Weights of a small GPT-style language model, trained from scratch on English Wikipedia.
Size: width 128, 5.8M parameters.
Architecture: RMSNorm after each block, rotary positions, no biases in attention or MLP, untied embeddings, normalized queries and keys.
Training: 374M tokens, 16245 steps.
Each number is 128 + 24 x the weight over its row's rms, rounded and kept within 0 to 255. Layers, rows and columns count from 0. Numbers have three digits each. The size before them is the row's rms in percent of the matrix's.

# layer 3 MLP up, 704x128, rms 0.0843, rows 635-703, columns 0-63
102:175154126161094110125135160105128148119125160160106112142118113093106139139084140084141138148108124113114157127161109131116098092113147093092100120132121094159138117144110122120128181086112091
097:125169134142131162089106095126116109179093135177141131095107178133131154105122137130100134128101125144159135134172146154130133096123135137095163092127108123162128130121122143129124118065157116
098:129179155160114142118175165144136136124145123141105128102133099141126116131155126124119065111137109128120139150132134163138146120105098105143134162161144077134155095162118116137095127091125136
102:118119146175094116155126114120139102119109134133116112127148137170178127131137127119131095123140141203127110159145086119150104103090178150112128097125126137122158139146150123155111134156144164
105:105114093131113128146148134113134149118127129134154153129155107151157160127116104146101105131121123119118114148185082103082134102067112137141115152148083122133108120164137123160115140114126166
105:144101162121123168090117143149122143123132160159154101156113119131138099100168132133135128158109127134157153142096134124141124147112153113160136142155111103062091133095178101118112101149151141
088:139100124085142144143115170129132108147126103122085116151132109130123125118128149100141122132137151117109143111188111159126143135120080164110157143134090163142110145136143151105149135162120140
088:124116075134133124090104154165171126146128103143114086125147108135124136139125112151111122112129148139128100148151068096124117116120133118106121151091132140081125141136164088118168109147126118
098:174106116106070091149156130130069121142167145115099149135144086101112127141140125115120107162129108151078140102131148162072133147163133107130140126150129122138093128134135125127100134133070127
104:125108144105108096131114188121149097140115141098112100159108093107155136130081152136122137128119149129165168133149116128116113130125161160157094105166143155121156098129110152138126100090146136
092:148175103131115192148158153122154164142133099128112098134146103059140111134120144168112102143162119129080109094138089136112145056154083125123126144141124140137126156152107139102134151142150091
100:145124126122135098152150090129087142115131134168150128109144129140167138105135119127109141100131114191131104112142177102155110122116134137115124108095079133129122141102130111090106169101126121
121:103091068126132114114130093115129126099160133180159168168117112156116107140116127103142133126131123098170119147122144135138105137170214134134144094111132140147146114088128148136138115091134166
114:148114101203102125138140107119107181099097144132160165149130137134106163132143094146116163158141174101119119137137061161144073159103108100142121165146116135145137130133100127124138111154112152
098:121072119131128131138099145167146124146117102145126114123124081108109131104115095121119135105141062134151110119131113123178195131103074150164098090121174149130094124126158115139150131143129105
102:114127130125109098145124145130103058129140162136202159108115111125138147162134099113153119094127168142110136135139157137102122156126129132093144134124130143110160144120125134117148136124154142
097:153145127139091130116104143102116139095144116112159172218129140158137141103121086162085140115124141088128115125096110102110098126120114133127124127142107145144151113100169156130139134092105121
125:104105122123119122122112144128116069126148161123126131114127154124081147088142120124149169142111123106087162130155161127116211099096108122148144127131078127129107176142105140131145150073179110
097:106108112133150172158117121096168137141164075109129134118129152142084131171157136125161082110133148115158145135176116102115109133112153133158103125118138151185094142114163114132126144128129114
093:100138159119085164082138104176164155078136107160127116105117141117116138126121133113120106117121119130107153153138126138110111172112146192108146143085126138104108152136120135122144118181130105
097:096152122173146089162098123067183140132107145124111152156129124111152149118110178136164144142093120134121051129120107127128121150103129110135100133132120133113135133132095158130093121127134136
093:114155127099167191091093133138131081133146115123126135125143112111137129119127145130143080109150115112097132147112124135127136161082128076179150149082132144092177109143133134155158173151122127
136:078111133141127087140100141155114157141075171143071104151148102098142190136094121142148170141135103130126090113126087109110131102133084129164158095122160167094144143143104118124109101139120135
103:103107151135146099105113118107099124107132148087112130140114154101110131130124157190142169142097153103130119144182119158167146088132121141087146168124125117146138096143125111124120103145148106
093:126123157151141135147163104140099122138169133164116175119109102112149101132125150129140131160130152098116135144154136124085137106110103115118111106152142133087146103104114154165126173088147111
098:095134120084147152155132133134101111150131091098097154133118103119100078148116156137152110120115112132160111112149149141152166132164160125105153140146142113119136169143141120094138154112131152
069:085142150126176158130160145114139111152131091137113164104108100126159122092152127126150094124134102129149076114121189118141147128188151101122151123143131133124142137146154108149128114136115173
106:123100169148143119093137173117136124111106130142097154099110081189140091083104138108154180118132095135130112119152136121092170096145105094124125129143114163099145125163154115086129116098179156
099:098118172178126097142148110117107142102125136146186136136140124106161154115159131137117148139162127145145132147134070147112096153137101135125170104126117153108104149091146158139151117146155122
106:143139103147108133173156109128158158082099198094133120124118091111126116126128172098173179148102121163125133165125142177119110114101125110143136089116138141122062115166102121141144089146151104
097:133118107133153165176090148149178131114143132147129134100155117124148148107088144123117160150166116111126110148117138122117180159135124165184137105133142113163150147107077117121093149160139100
109:125123125144149131150157109134126141112163163121145128093123133134161146165135089090156132139123130127104143149155147155126118145123169117169138111138140098080104128126121101113110126145097143
094:117145117133101066116150148088105109072078112099130150178134139118097149125097134119139184137124106102157080109104181098135123158137109124109156125098112116156139128114126095120139152131093117
100:113129107157145115126147110119127137120117142154130106106111116119097128135147148117126132151125138117141161140111142140163120149122179131122112122154057106165104117135156161127134097078121105
100:105107136148125142124124147087105172107098148115100115094128114121142133160154134154113132150129109124093146171147089090103084121086126121116141129134130113118103147094145102125110152153126124
112:113133145129129175157130129155143096151116147158135114136134143119103149100116170146111106155113129131092118108087097104148149152127075138130131090116118104130116156113123147164147127181182198
098:110120138144229062148137182126114073145135111124137116138119138110131107133115127135155170144151121116145111126108108119089153144134113111159127130104142134119134106139118124103126099086115101
095:109131137111109113169143166119122085125151138122102124154140129085130136125157185130141132100136148099125110121179136135126098082108077144131101145121134151143142118106124107151110092131167078
116:177149117122097127106133133110158149127168155142146120152142116127133147122146107125143134136124148156125090130170107096121104163133135080113094122183131116109159162103127087149124164131122155
113:123170162108124129115102107091121136139103111121182104135128096135121136110113134135152108123125096102110142098126084105076155112164092078139108147140116140153122112093167117146159138105104123
103:148158103109104171158124104127165140134113136108146098096087116126106123157085167136118129131116110114141129110136119127152114122129166081130129137123099172111129125106154177125169158160140089
103:103107156161162149158097127160091110131133110134113169122119149102094100146080087112136150133155121140078137119142126154102107127097111135165119087088128088143115168159091125095164138109144119
104:127169116127157151144084139102190119116133133131113089144127099156065054121106136151162122117094111125105107125151199133132123106109124139140107122143140126160099133138099160125150134121099163
102:120113150106182133176106089134087123128109164120131107138117145145118122116138165129129134127129122172100160137169130146110140091106139111112115077134148135145117170133100091125105152103124123
103:112091115084110139116093144130116168116119117146096123144090124101136127140116104120088105141114149127108149140089114163122135132122144155131143158085130144119126114150142184104147113083183135
100:102077140095116118150124125117128138130116099127119116132109180157129168129125138122118144106103161135187133141129124122145173073157175131127142160110138139162136159119156161125128148119144076
092:159131101160129137147103140116130126177125137122135138159155122135088120093146176120102162163155113077152124137117119135123090129101144110170121119136160145141143144133139146118136118138118119
100:119142090137147164142095129118136134132141096127146126129121128102111099150092102126157081155083130126124166114115075138096115119093128122105097067174115104176128140149145141118128140121152141
109:131112154111090147129136138124092125156162139151161112146120133158139098141107157130087100125103084137073114127165166062098114132120100068163127128103160108131127092120147089156121163104126079
109:130179154109103113114105160127156150095083108153104139114134127150134143132114128154189130114158110108135133153142109136151115093115154147115123141143119102134102131147131129172122123126100087
099:110091135128117155115112074120104135108125143154099087102133125125175167117140132150103121092146118137126143156152091191155124147111108148091132123085125108150161119119100143146108156141115168
096:153107105089123147132104087137125129126108111157112123139159096122119129132104082106148128128121142145150121096111104136083145091109109154070106136117121117183167101102130147126124113149171144
101:136149129156169182089114111144130134146103146115126164151110146111125130093145147150098107152108177098077128115075120110153105155131131112100123127135150110151165133149138102138130116109106138
089:079200123131130138151137169116107191148136107096122156139123060085134104138125142100081119110155109134145088102149129143140132133157104145164116148099132142130147155149150151113139157115164094
014:126131134048114111099131132135147139148119074147119106150155091118110115109132094134085095099126100143165175151100141104141099114166154142134117161116091127145133111100154110174156108148116094
097:168125100120155163133153125132129158120132075101165128117120137129143100146143120113138126107142107140128074111126109146122128103112106184140145187086109159144121136156079143164110124126104111
107:123141123154105106139129123147134155098138150148111124175117127069084139149143147121124109131144142139136157179090141136108151140121089128112149141067119168125160138088118129144117182136151153
088:122131059152132170121161158131133183121151081097142125161187127118129148152130127117133107155122090077104142121138123138116132176123102132171112140106139149140122175153090128158145124085134137
092:100135129115110124119131118129120096135081074111058174099139104121160077105108095128124124115129140112117115166135122115137171108128166129075165142125127168122138109138113136165132119192134112
100:109127125132135115124138100209120100132104127121109148148104112123139162122119064134138157133149150151129145114165133139117124163113091129120143125122151128098131104129162136133112155056173128
088:131134127145136123096150138143145104078162129150116117115157149167119105125092109112109124130175085154145113142169098169139105097113109084155130127117126167120114145128114112131137123089122087
098:115097115110128115093135102129132142120125131091137120131139134095118113146148132146151111144145170125142124145148104163124125127109066127135111155129121130076137144143112120088128142135173090
095:162163143090099122152108105121132182098133075145149130164146166141125078139104123112115138115143123150146127162109120150137114100155175116130106107143124134136165153133133098147121107119121103
075:126137087140080122112151162114174134115109115111147130154142135099125136131112134153116122161145078134135132120170119088098104118131110105138150176106095119158155157144150145145158111132161146
102:112093098143107164131152152108105137082104137116149136123131124097086152153152145160139141147142119102096133124133113152142157090090126152168117143106120146140106142129115100148174151155123128
093:089103141101125136122099118135124040127123091122135140085117118150181120124101140083103113157099141149117114099146168150150118097192100169148123120135103110125116094122093139150154109119105097
103:118119135126126111181089113118181121111135126127119136114129149131163146145163114083168149093133104147130131160130121119125149139106166144110159139082139115155173100154139160133093092127099131
096:138101148116186148084134100130136131156169162151115114135133147134151167084135132086159126122148104122111123114116118143150124139155135091116097101130107159088139088137124152124127104136138143
093:112107140102118092125183131155118133181130120143085132168161171127166144133088125108125139152156114121108114128140124111131139134125122160095130176134166145141118140169168096099101114136138151
# layer 3 MLP down (transposed), 704x128, rms 0.0844, rows 635-703, columns 0-63
099:120128129155129124123094119094190164124120128120108110135123105167090112147111106098138160143084101141131115165145104135098126148140180152158088078128141171140160139120130105107092163093135158
095:136186118121094123076116127086123116157142107139114087099114113160132104128084092145143137169146104111150134118170138149162161122132164162106131094142135125140140136171120155132117119088153132
095:079120159111153120141135171129119118165143149100111178122123148083118157089100164118204128177113107102134128136088087119121152145132142165142151098123171129150108105149130099121139118113092167
103:160097155152114079164115166105097085092113158157162156133126156150148164124135132107140108134138165153128114153136107112169107127100130140136108107115133122125119126109143129178135160190109138
102:085124048102148117164138155111131095134142126128110080131151104129145136120142167125119136130103112168129149126096099129103142038111103137156116114119090138132119109109133125135143165145104136
103:149141070131117140137133172136120115149150125118131096168124173108132105134096147138097126088161131090104151152116108107131163076113124115119162159119132163134105105167114129126157103125098074
124:081111148165152118092142111141123168116115112119151128118147112069127089149115134127147135119125127120126108138109124124145091104132116117138094151109110128113135115130091120111134128112101100
090:151173152160082103139088176086118131119154118121148119150112160128074121085152141157145116118126163175124130072115127139130109132140126097137141163104080123107103140115144127157124125145147134
095:128102124133157140155121160114121134115127088109102098135148119156099077111147107103123088112166121133125119090102120124112146115136107120160124105131131144126112154112179106152131148112129160
101:057103110108125155070113155146115116122148125125107106170135141108175114147147137093114098118158156138116075143125116155067131105142112131169140117154124132096140108143139128115122167122107125
089:125156114101125135136114155115154139140067133111112167132144149138149111096140113152118108144124173154103149107193129148122108110122111130111093133138113122123182149160155137128102134128137122
090:103135113100109097134136113150067140102156130124134124121169136114159104077138156124069174125151129142107101118115119145127117118089154153161087100165151161088107158138139125090164186085122107
149:138137109121134115089121123092113168107118117121110136138099088130146108144135141072118140145179105088148120175110073130117144138174141137107138118120112103119135135100135132113122149083118117
112:149107104150151154136098091100123148100125115143105121091099126123121134163154082093111130164119112153155147168172144128120165070139120131073150160117180144116124153123153094123122097136121174
092:110117151126137125155143153110116163105132135135104128104131095136102135132110137113162156116123118113131153177120135136154168108134071139159114111134117157118116126097153155147137143078156119
101:100142100128126159085099166157154171081129130130108096114126153094153133163148162110133143092119083157156116107148131138165157126145147131120126134144168112151108175138087131143109114142066100
098:108108154106110135154121128107098160167092140134072150113111149153131159141121118111116132095140131146131074081129133137155132098128098161118136153120128125112118126079127061156131124108114114
117:107153138102150135090099145101108112160156162130104125125153161135143129097104115110114158162131135116108158131177146087151179058149137118146111125125097095150125173165121144111130101082164105
096:174100145117117101127130113112182114122162130113104102132085132173102138105111097145111161108138145077166138168138138101143129141145173143153120141098151087142160081132141123098104136092143172
087:139128150151124137168104140071177147117132114122153189147147155142130136143186072102125119138151151124125144123157122085107092173129107133150118111134128095147110159126125108135122100126115092
099:098139103148116125088091107144058109120145101133141143118066111149138092126127135068137128157148123106120151113104138130155128089150132104156115142126152137122139110114068108097148150140118115
095:136139171142114145145129156131110121148093148156158145114163143076118089127138164143151121133120155112091113168140150122082105124106106114140124094117152109130134143116098159131090084154113110
124:091165149146146117081105135167097147123121129114089101126132122112150163112108172134092142162206127112121123144112125127155140100155147140122137078137127142116138109132102153110126147132075134
104:133114112160152174159123129122159170072114135120133088080142133113121098096105111109122091139131111130149146121130125115128148119150114101123088120159102101141124104069145163152119145112134123
089:063121152199168185113141124156083120156125120116118128135120086124123133091113130135164117116147137126161116126145113096094128126129100125111119156118132105139121136139102132129128120079136148
093:151158143161169128130096149129127141143136120141120101100155086085108147099125137101147086140133135105114128125074145093113120113110131124149120094157097125125121111102169099126135112142146126
077:075133140106135107093110128137131108116165083146113113108126136115113117109134125095129140100154141084139145170121146149136127159152176136065164157105133144151158132146119107120102141102155168
097:121099100115144138154133120068132147145136137128117183157168101089113138127095115166109117205096158117139096120134131164142115122151132156163130127141123155128095126133146128128104164104155157
110:121150099103138077109161093150114126170136135163157135109140089113176142152116166100161112172138134165140132109112142096151105125119126120125095157120112173123104129145143104135120147130140187
099:127179078150126166125102115139116137119158067135122144144101132146143118175134095105122110126137119083140147091140114081124139125127094141094171169132121063139115116096077117095124113125126168
099:156124152105125087133124149143096101142116121140121144117179146162103162124141129106131124136165136161152152119118176148138119107137096168110087138092116157125121126173165127129167163122129113
109:089117116136124139156127118134179128102139114118130080137129114119111110135147112107109112119142152125178134187139121131068149165173123179160125123105093104099152140125079128144094081091151099
098:094137110121102103144154115143095093171104118135107134111135083114162132099140133136152150121094168127117108127122131177125142113081095150126120169160115117137129157115151177140131160135105122
100:104137097121162128146164116112147125121129097142151151127109120097105126100153151151099133130098127149134094145163148111168103142116157146125141121109103178154116154129140166094140137161152159
104:127144135126097127196112090094122123137135130176105165115096110156111135132133142080138144177122123144111160117087064143088126146130158139128194105134154104119146185092146109142124115126109099
101:091165170120174105132079129146141130117117103129136112097161141139143168131138133138147135122111136129135147113128087108173138122133089110131151118130147143096144167122134117076132137117158178
091:061109096114145097100128186138144101108085140126156138066129174124111163140118123146117082118144152127168133178162131129130144131082140095145126124109109108124109110078123101122127117098101086
095:109128122094112126122137135134117199127122140186133109163130139167127136121128114150135117116114119142107120101141106153116112126133117135102102126118123140130142142158121123141108138183137159
109:134119151106117116122137182127063152139150142142148109142149165087119075098131149120109108123149117108108134136126119123106122099126176121169149132146129139115143110093145114118108172110141136
113:134127125140120125107114104127095124110143105136183126152109122119121150129125117094142104061174144150085134109122121076109169132134076117109122139122071141095116162108130110153151126084120165
099:139124073109120129152110131147139145114100150090166144142070098185141152143173121147104141128112109160114134116103114109120116160151118132125120132101123174107131157104100123087125109094164111
113:133136111124159138128117155108114114100151128133114116160123112159148095151132126128142092120171147139119193134178120134121109128147129107104134099106111099142120131119125140094137145170172130
111:079106124098150124082151106145108152110126136142139116141163153082175150148090172120129137096164098113141129123139100137125143070140130143113138115121118116079156152115117131173090139091109137
091:187122118102150101137100148135099115160154151095118084132109153155125147148130139160131104149209136174115149123170121166130162090158145136143118135095155139145116152123125138126180146094153125
098:124116110089177096120148162108124124101110149112083116147148123154192101096111109117159143143132146153138094119115165127129110156117074144153108098115108176094075155118089073114122134130125139
092:136070156115143106142110112137140168151113141132134118139167125121152092113133134138113092106147132174132131133122144144109119160132158105132097164138091121121152123141164118163160103145110107
101:167108135096156108113085125133142126139140141116129146125125087116104109162133160149114093144144115114137129096104135092099109132110117107152148129119104119117109157130094124127128137121084116
099:119126117132100135155151123174107104124162102163108088104172164058132115145135133156140144119091173118116116097150136075140126125113143127108139128125090127119103114144140122118135151171111140
099:168092123126095101178135110133111165105101156141126136119156137104149147121137129129102092125147161139154112148135135151122123174163119172132128114109160152152128103122208114094140088146130107
096:118140107143062116125122115133157148119119143130147093102117139160150119102136155118163110098140130131100120110164130109132138154164143078123161143093128096115124157131117132163094107132161136
096:127112174111085127161144165167129144109135125125112122158149148165129122156087140205118166143086127157126131127122076146136141109122153175178145139130103153130118126109150181120121167113081164
099:090130134101169150131134099122149143151096099126148135116126134137185156147136102124146139083129151153105144091135133148128111171085134138130110151072144110171131144102106118120119148142159136
100:112115108162197153122148112103135098079106132075147173132115141141102148092130147132121098142103140114073117106097106146116143172132141067110127109137109127099157105132114114119104102127059165
087:054136091201147098110144140124113154169137114107122113132116098148125096163126127099111124156149149145140097145131160094147140145140134157149125114118090125127106136118128118141101112124130066
016:128147143091135151156125122120131113147133132137164116097104093137134155133120131121119129133124136149111123155118184139145105103100111116127123099090138122139128145104154136115100149208154116
101:126094135137139147097151109116096162109147119123167141119151173094128053127148123118123107101139126108113144122110142149101141057061098166163140162122109147185131145146097152134110120123118104
101:133151159119120166085079107118124118104142160114162136131134140145106162140141117115155097094176092157130121139124145124121173129126136138133113137129128120150140166165138140169146125090142144
098:143132091107112157124065140110144133167108128171131159128139113148162135142116077129124123114056139096145136146116126105101111120144131116108119102151113114123112124145147113135115157168150144
094:157151130108106105090137102147137135111065106121118129100130121111115127130129151120149127073146116120104162142165153124114123144133127166111104109136168091101143129144162124122115117125127108
106:199120114132110099121130123086117148158103162149124137100130172102150093097131158108093061107147110144120146129102146098091160118169162153138132085140129126153132112132096116138118130142130121
094:091106126162094085100129137107128142088148154115119118127127117092120100129139120098128093120151087122124163125091127133136127105086121055095107149120166120136118136132143113113157150151143111
097:137139168143137115137142122148135106152095101140136131086141145118115148148113119131157141098102167183129123111140136146114144131103112143118165095152156175119130094151156111107131141117159140
101:102118108093136107114095128106147131137095133117102143113117140155097168138087127121103122140129139135088146158123143168102119123162150105171129116068148114169133110160141149136097112132125066
071:105138139150141103125108149153156154152096168138134123156128147099145068132165145157122105118092141115084168095115174138131163113113102098156112167165152122149128119172125119163080139139165098
098:111105144116147112164117156093143107144137123167137162141149087127132153144157121147121107126097157175146103114108142144129075167146139112134111136138121152099113159130117150121098107111120136
096:073113097129166098105182137143111114178116125102145130117141132118121157116118144135144141127138127140120149188128124098134139101126126129178152103133099160103136134153105171095110120075125136
102:114138113172131116098097099129158131133135161116111100151137093132153172136129140124139151108138113165119136181147146124126161161139197165118128121089144119138177100152132082098127138119128163
095:139129132100167093138145150110108161137102117106140120096158110125119129115093146090126106140156096132115131129109122154149127102112161104117130120129100144104137113104142159155116172118152112
096:120130133118134137168142149079145167165105186116117127143142100136172146092129130162120107116094116139099138114151158132149087072128091137109113118092117107111120174142190093133130122154148092
# layer 3 MLP gate, 704x128, rms 0.0842, rows 636-703, columns 0-63
103:159172115112123129060126076128102105167113153139145137132111141154109149072085089173114120157145138108136125132127145133137117127149136142119109163111131128167145152136156148149103196106158124
100:116155131053092107117101158144121173097134125147136131094092152076138118140113134122114135117121140131130146116083146100132138126133109120150157137102127170077113148089109131114098140100133126
096:139126183103138090170114080101152125136116162100150115153146142144149151155127147130105117105131122122130136142164148121178101149136132102159108145161112143148151096125134144183079168113140117
108:123150155141123141158110105128136107091118138138093114155117118117106076113151108084144080150116176090136118100141130145154112177121115121105130123122126119158151145172133151125183101118141153
107:121085131134105142106177094157136125092138155113162109125128130140142136108183152115126124104137111154119152134179096141123145118109148096089135140121142138124156129176144136109164131146118160
125:115132147184146128153136062120124167123085125095183138143125104124136127156125118161149163147106108137094091133097103118144088129145129123157085133127149123125161118119136098117135140107121109
088:120097182107168120087151121151105166120149115155119131096133160125093160147153098132103118131105178111133168147100124166127129135128083123158134111113136115074168133100090105144131153174130081
099:082117116105130102120145145128144134109151158125156176131137126086159150122111130127092139147139090135134117197141182138174097142107164142163129131124167112107125106160073114122116113148129099
099:122126171150159188127138093149098108108113090126139113114098157104142135122199139082129125158091123140156146164101128132139155136108141147100174134131155127135116131102122091123125132106118104
087:146130130132143132132106086094126183114145143133130111132125120127118083149151164169186078093119153115131118119136127149148138157093098095067095075111163086107148101138114152153105114135155133
095:168146097121181112131132165121145122111106173123147128142093110062145114111166107127062119133121148167160096180129147143141093119111176134151117150121178134133105134106159110132138105145068128
121:128155178166136107137164099180128122167158135090079146119140123109094106148107121170128132144131161157124104151142120133130164104158073123134114112102119124092100151112144132116121148111127123
110:106143153139163200135126118109165139158161149104105118128122133116134131130160174133103098164141123159147095162158158121131129122160126094112115171142150126064126114137128116148139089182121146
094:157142127128112106106131120114133089126129086139095139128092123125154112137119144093088123154120134116114106136110104095128177101123152147088093180135110100124126086133152087131158111105116148
103:136125169125155138118119128103126126098172099126167125107117087069109099143110161103159161143124140126098086106088191103142122136142110139132119094167123106130104149124099129135164150129114131
091:155142127145123123158184106133175095110189100127158092175119118106126135170146116141131125166136162143149140090137089146124089142111118104095107117113116112120139110089099134135135136108130144
106:151104107146115099158143138150154126133130135097124151142099125116100114111171130126114094123134081109092127087109125092126219121165117115098058170135126110124112125107124126155137113103116148
091:108145170168085182099117127139106120117114119111152147167128145114112153105105143167143085106136136131073153159146128159153109122158100095098074120115114156141135163110109150104154135098130082
094:114128142178148142127120097187119157146144103130172168148147121120155139100134113137085097103141107116132147117092110124123114153067108135155135116181144108117120092146135130179141097122151116
094:136081098146121110084082130121130124113153142145123135117126116134170197094176114142118097174161140103077148109155118092129161102183133105120129110153146129121117139156091133149096121110142106
094:130147145152143102149154118148180142134126141113137130120155139127127171098146126104170090140132190165097128165156137089144140111105120150142073129134120168142137112150167081111136159099182150
132:160127099151121148118110135111141098145113071119158113105115130125101083124141115116112133167117091116151082161134175127139114129137144142105130145108189108128084150121148167118128123118150144
106:098098196097107138166137119162094158138171155156110136131154131139130111108134144103122176105151125149077119131130133087134119149161095150163107099157155151165116113133144170130116145172148131
093:163150104146133127119111151120167134109114144125124154139124121131170097096095086111078146135134104139094154139135117134121136135148153152129138150123125119128166077143123126107102110092104117
095:121098186098110170105127115167136123168144173167142162161099147148130160093183109132153097147126129101162195154115114144146097103154123098116127137140165172102164141158106115145122154126108156
067:092134147119162092122137137167138141164114134138131138104098097103161124104132129161140084089137131121141110136161139115134115169151171110158172131122098126127135131152169156136132111123130174
123:135128091135144142167129135080135135100141113130158093130110086085116106100164119140145117112088106108101127085149137156124102102105122146138146186106138170133081093124110143073149107125099140
099:080133128146110113132152130118149129115128122145175144151125105133153170151078146080122121136131129141138144089149082144090131114130098158122187117125132165163107112081136149163100072192135154
105:146117138130126134106171137106144119102164097061131157111136163104164119130163181106118113143123116126094125187154124159122118135148156125132127153114162167130087159137096146085148119145115142
097:146131114120173156142157145098140194086149107123129128150086105114129100133121100131131132104111128088101075163162117116151139159159135128164175153157138123115115116092115145120088110156088108
111:135116140128114120110118136126104174160148110088101091134090125075141107166136149166156152132139116132078120123127123123142169147134135103126145120149177154113115168119090103111110161172128139
097:147127124138104146131178130160143124159153092135141148092137124151181122105089142115084159108060165162133140150144128178117138125136117104141132165157144130158151125135154151131116147141105109
105:096117126169130142132129132077122094135105130111167155142088123076124166069071157133130174122136115079123118118103123144105104101103130110129108112120100136137144102133163119097155110099116125
102:168143095135162141129154108145155116129137186145100145132115141084127113142181101129133078146115119140142115121111056143094122133143108133128117132117141099136074135081130139156131105170126159
102:135122138174083114132127107155146095150111100119145104141117110115139161127117142122096083093123123124112156128080120161156123120122080124119115125120095132140104140062140067135107157088128137
088:151127162129160106147127122132151152095143101110109096146128133116122108147125113095149178153121099136151105149123090087125150144089104129162161093129111104156142164141110124156181147141143132
098:121136174127140162164120144120154093143124143133091130141129098136155128086099148113160135096105140099161085124139130143113072124098115109151153163179180137145150123142144141135107153148127103
141:176128141123124085126076154090163172085123106102129161139145105091105105173188128148134127136116113142149085132151154154133128159101114136138117169151143161116138095126084131141096111184099129
107:098127144126135098094130110111128143075168091086134143117119108113141153145164102137131103168179133146109134133186125135156126129098136085131150155087110178103137194104117089096125098102120145
102:131126144124171108093073136124130073106092115153124132126129093079148110129143092143099143134166130141120110090095097115154125167135143123113151124100131144098112115139121107116089131111108130
106:111130120099130128078141122118135113135162078110135123134152149138121136102117125115111139165114143079125109159105127140144102133151131126109154161153108184124155120108164146136151144145121158
109:143101154146127153159134136185119117125104120122160103096116126132112148124148147110129153121120138157109133119108065148116130123110113139140157141075146142103139187112124131079124144074126120
101:115172139129125144081139152133140108117147143144106145109122106136106127122132138104083177154097156127143073132168159106085062148148126134124138163131094115122112089129125157112094102108138133
115:087097128135130170143108123128134128145165081159177130105131079142112172146180110131121161085126109142140115111133091147120126113138163122127115135110169110131152131110131129143093157148114139
095:119133113131126106149151173093109082101117162109107153166115144150099145137157120138107176148122137106149149132135150155132153114148081123120201111127139120115098122130100172084079162105109153
093:111092153124141127139105139110117130147139115110166150138135121155128090128116138077071132124089125162098120132133110179165126122180120171077112129094154162105135104129124126107127094111161186
100:146163154066137169102118145126132108153105142126119144110108146096113142146141113122093147124147172114119141131141155093122098120079161121116170119153072135142170171101127093092127156088127099
092:143210137126156133105093129076131152160149102096148122165102157158124183085117141139121168149140131098108128130094115096104133108127134121163090194144130106136139122141185133157102157144151124
108:129138134088122087152132118112120149164115179130161105093118150119112109139089195110095164117142136129102137102092116113113128104151154114142114160125093106082094147122112105156120119146110130
103:137157139103146159112187147169133116077117127094147091118139169181121174135142158160124135144125119153131151128124087099131121094108140116144147117131107131126137113078121093132124149160083182
097:139155115124114160110123136103124138158109160151124076105110142125165122084119109127133081079126121127096143125123162157080136129149130124119102119118116151143127130140132132079163145070151124
099:183172156130112114085128104113111145132135124142120113145106111110132073159161122121073138104131111113161153091143085164154079112118124140094113146122140128134105151110126143180086112141141150
086:138151120126149111164151141113135143132126160143144136116100087143173110174174085104134131147124120147149142138131153108158091110153163109129091140122130129156143117109092155084128140100142181
013:113133136154126155140082104121109139106131178098153114126115134126132120137151141104163111106122130110093085133142151144113113110083112136124110085123173097113111160113110125095091159194153150
094:126159143137145127104092156127162119113117098136098117113094105167129125136074166122125112131137153167146102132151107162108095131164146102097107082131090123084161116121169099124117113125163158
110:153144171107155132097159131092183095133132127134137137153081129168102092080143102137103108096142149123091178146150091136122097109139114089178142134168123118151143154096143111126118157138109132
094:130115135113118154092135138134141126111133155114091092101126147120089170134157163136117142141165110148141138142165155131154173154110132123112113128134156139114128133131151122130110111117136082
099:139128134091165102128104103105149139116112124092137129122157151143120105115118188143099126113088154097085115189107159133119137114100118184089126159135148137108143122162112160130110101122103101
094:188102097108132135116155184102135180146127140101123110132168134159161118108140158082099122127116125139112148110144076134096142119121162148097132128123112162157125123130121118127157067142128106
088:140122103124140138147128136105110140163111120168149104157100110112153144121142124139130154141089152100127156114126153113126141163115145151101088129130166121196158142113127135123123108165128138
109:136134101102142136126126168153131130153120176118147158116153150115137097111138134125086137132160107125130082144159093095149071082141104104130085132159088100135117108165149131130130123156081083
100:079088143147100140137100162106132080130183135083159119145123110105115135127106119118109097090126132098154126131113153101114134141108114133128122129156116148109120104129154159126128139128176152
066:139142158128129115121124153126143144148118131092124087162141171140095122154102143147126126129090157186110126123115173166133111146175136185127124151150111094165137091146141118143134126124130099
107:131116105098138126104122126134116137133095133085100093155097135121129108102123161132127150146141117088111135172117119118127135111129123138147132121147155133179123116125125096101098153115161135
105:151130173096133117104103107146118097125107149147116159176080113156103132148113155138120112125143149150121094156152168097102094118120108111131145121131121168112134142100123132132174108128084093
098:114121145096140125147118114108136087107105154113127079125086093127142147146121104102173180129128144119118127145143127115128125127131163090095172136125144126123160106122103118081132133081124116
104:162116121123100136119173118114122123124111099159088106094087096115098129120167081115104120141113124182140124116104118188140121098130126148147149099153131112160111133116108086133077148071106178
087:120124131105160100116121112138123171122128096099106144122138133095115114159157118115117139094116115119156089176105125149141126144124129089136169080135138144180136142141094192112118122122114184